From a checkpoint of a small transformer trained on Wikipedia.
Architecture: RMSNorm before each block, rotary positions, no biases in attention or MLP, untied embeddings.
Training: a variant of Adam for these matrices, 580M tokens, 8844 steps.
Each number is 500 + 40 x the weight over the matrix's rms, rounded and kept within 0 to 999. Layers, rows and columns count from 0. Numbers have three digits each.

# layer 3 attention key, 384x384, rms 0.035, rows 74-88, columns 96-191
483510544543542531454538508520516491536499500487493447430547533542517483550485474555501543513525519535535461512552528500542500504538505429484455481490596494509496422569509440504530482552512591532460441531496460470502395526449448478506484533534556579542524476493535559454481476443495508547
502475506438527545523490438499513489504471464460493488555462519536491486530475475454555468547507493460512531477465484497464502463472518558492535509468528453577472574479508533460504446490466464454554514431531508546518498530508583502534512503425423404498518446487570491568515582567468500449
492437499451476517490495460553498519411545520508550540548471525458496481419475453546493484449550543526501451444473499422466439526502453459556516454468500501417499520476450477511520509523504472581499479505501483504516502473472449551437558515514456464543545511511459513465481537467535504515
540556448491498489461496525451520506528436474520429461475473434486552469508493509405534501518463434465525526482503526499594500486439539543448542454510510528538454519539502440485424461470483457462488555421526527471470454480544548482519443499480483512500448513453500505535524529567477473468
505530496442429523586453473448498416477456482446482450518459472525482488529435528422484515559497468416468562452495514476528505504485481631528564459483532430607516565517481518404441436475504479465628576498547480470537548513487607502565480457421534428439479489409549480524531541626484480502
508558475524567474459487492432530464459479444568496446507550467590458473536479548493528487499491481443529521515458498420534492518428546558584504510464507415531471476580519477453493487438541494423430513468481501456469423503450538489499498441423415503447500520500503472566527515532494467553
534516520444478553461536504556549504487512471532469521514513462504471505508506531548487519459546449499458498493459507486465522565453538495501476538431490456609484506492419483475427563486467516497576488535492521562533498487550528519492512461463537520461545514499480474542507493511524497450
493505518518557485498534431436538524496450486524540465467515549488488535508449541507502520480490554486501478540478527458552522432557409503481526447498564583454476528551470531456419455491595503522540531511439449501479414465507553513426541540528552531577515566477518516555544528483563456527
521445537435485498466516454502445529536445481529489481523451508516467491505462432543473509532464570508546465438479470491516500521490493462550457521480456444483470505554485545508536525456454550503486543488542470454459499488473404465450476440515472498564509529480519500498495505466452545451
564449501542451575564515567499495471528516546517448518515480544517496520515533527530464511537546467505479456475529438453491464440528501441489500579414486527547412507479478510479519456566532532467432526471502452414472493522517545488517489474559530537482491459517483495520496527456490478488
443494497543453433516515532506474461505463516484487549485524556491478531518524475536497508518545521504447489518485439484526497494546475479544516517504503504467526525467496523570458531497538431512541481458547471520484531503472487490401520491421499507567507492512477480521517434473506502518
497501480458540492527503506464458563493534453431515484474549431516497485505467539440483493466467453491480521527544555566476527515513528567442506456534451482487477492471573508505521504436529556442487535503527547543530526490547538473531499525474454440536467564501498541484539542500433486554
493531537535491462559523496473473426470575560554492521446515552526525491510482442453486501549501481476514560461515474482495485462539516507458504573438477472546496481497529509481481467575422513533496489471531522456437556494500486545512545497505440516502482492506511489492532486531513526537
488519566560518530521509502493533526497495479484516521532514522467529516519504538537565547453526516522505581474499534484512474480513500449512512463573539492486485471477496510431455501451534582481477440474479457517503421457483445485484450540521512503487554546540500465521491462455529468465
485506548448468479544450533497419438460524514503484448513499544524489492528469495501441550465544466442505570533496482495476500503532451543490513551448460490559423532504496505503516484526574500550493484485473468433437541556539567415586589446495544463498507482492578548567428485573504530551
# layer 3 attention query, 384x384, rms 0.0356, rows 75-88, columns 96-191
542517516467504416451527485455483441464528470523481453433463499535493479420488549494475501527518534484536534543487462481557516513459476576576482479510534491509530483504452539468455545577494514533510575475519544494509489502491571422598453497452498459492528562467573488539533526551544520524
495443528544529472457533548553470590548565538513520501449516525498456492502539459530420492477472497562425460495523532480500486521507482442418487539462465467487468473466500498576541467481442558499453447605505484554544511489511510492460542525510474588521506525515447530446520509430490519511
530569522408500513519446481432505410395587479455553474540498545535539477520457493367484435553478441521620553512497494441568516473486479499485564462487488464510506513390524449382465527585474464464522546458551398469459520543516537395515452507512446392560537553531576553574549508575522424479
441424461518553502498565515456506537532526542458544522507490561548421472554506501538502483487502575504425474498586501498484443527561483437495539535463508498438443478492501552548527509489547546487456476534459442578539456465534438476474569515488466495541502537504508496468573491409549557511
498434515520426481558521461501507486472517521499497538555557496497481497520498542548565455443452529469477474546498481500527462524583532511533517505484464478470509494485525561422511528438509514509505470491479490553502454565479470455491543494515468517493439546462544521509507477502514543475
507467556534467542558536531535455509451569521462492477520556491455434561528476472464448394532533496489454404522469511510491559530509426575491491512452441474491472477532524537463566538521512421550568530529507504555465592528498509539446564525461517505476434479504575490553477558532502438487
450409479439462548506503450489487572461433478521527517490544444550446484535547506503486507448505516491494503473467458471477504435483444489533560476482563526517524549461509461520473480474467457449453505523535523517487437450485492481515484509522514470493519498574466519553485475521485471517
493491518524440493467535495432542490494536438497484550501418525557453541468458567462513507531521536490545534491547506500530504425534580561509488506550563573447479556568576457457433532465487569541482479490537429496533472502474480455511449487464585484495553516474499515483424445453507538542
536501536491502522554547568494452415531514536540453552535451466534519504446488506542499587557418498549470525461437513537451536508459500529534454507493438516488479500515494492520530504494513540546457476483465576473481550555580514538484561527526476559470454502489484581496466460491504442535
471478468587516510495560500407528490526429487473435553519509498565494515539491553548544512497447513471521508493470529459499510555477451539519510503547575531471492537531545483500511502517499458454469468410528471475491455546488503529524472527505491480468481461483494503465549471485478470489
500527467464541519446459508504505542452491433570545523506497504521500507521494555527594474462505540467548463479469509476570516491486528456578525471525557449525572525491512486447479557497483521577518531525514499418478428532477453454500485430495448482532515485516521446456502489500571505531
479531515481518487565526469551515471461532565456496486446463559401463479464501483547482485537443517520423462514521513501527460597521456470517479489411461537469453446519455529541510505543503501504510468457497506539467526469570527494494537479548461540501496567444480539492498537519494462487
517482501446436514537439505609479501489479496552530515508503521501512551532487444532450482442525429565556495473480479506465489493550451498444534512510460521480550515501481492490502510490501455460544509488504512523514431462444476522437500484524532520501512485477504450538524506498467441510
473528506489509458560511568492453504471457522486386559508479459518531439478516558553513479467484491464458533510514488531492476492537508485511501504469525506472429513507534586543456525495472538527508490462516489458417528528608473498553558533499429525463416523488462517482477485505459456493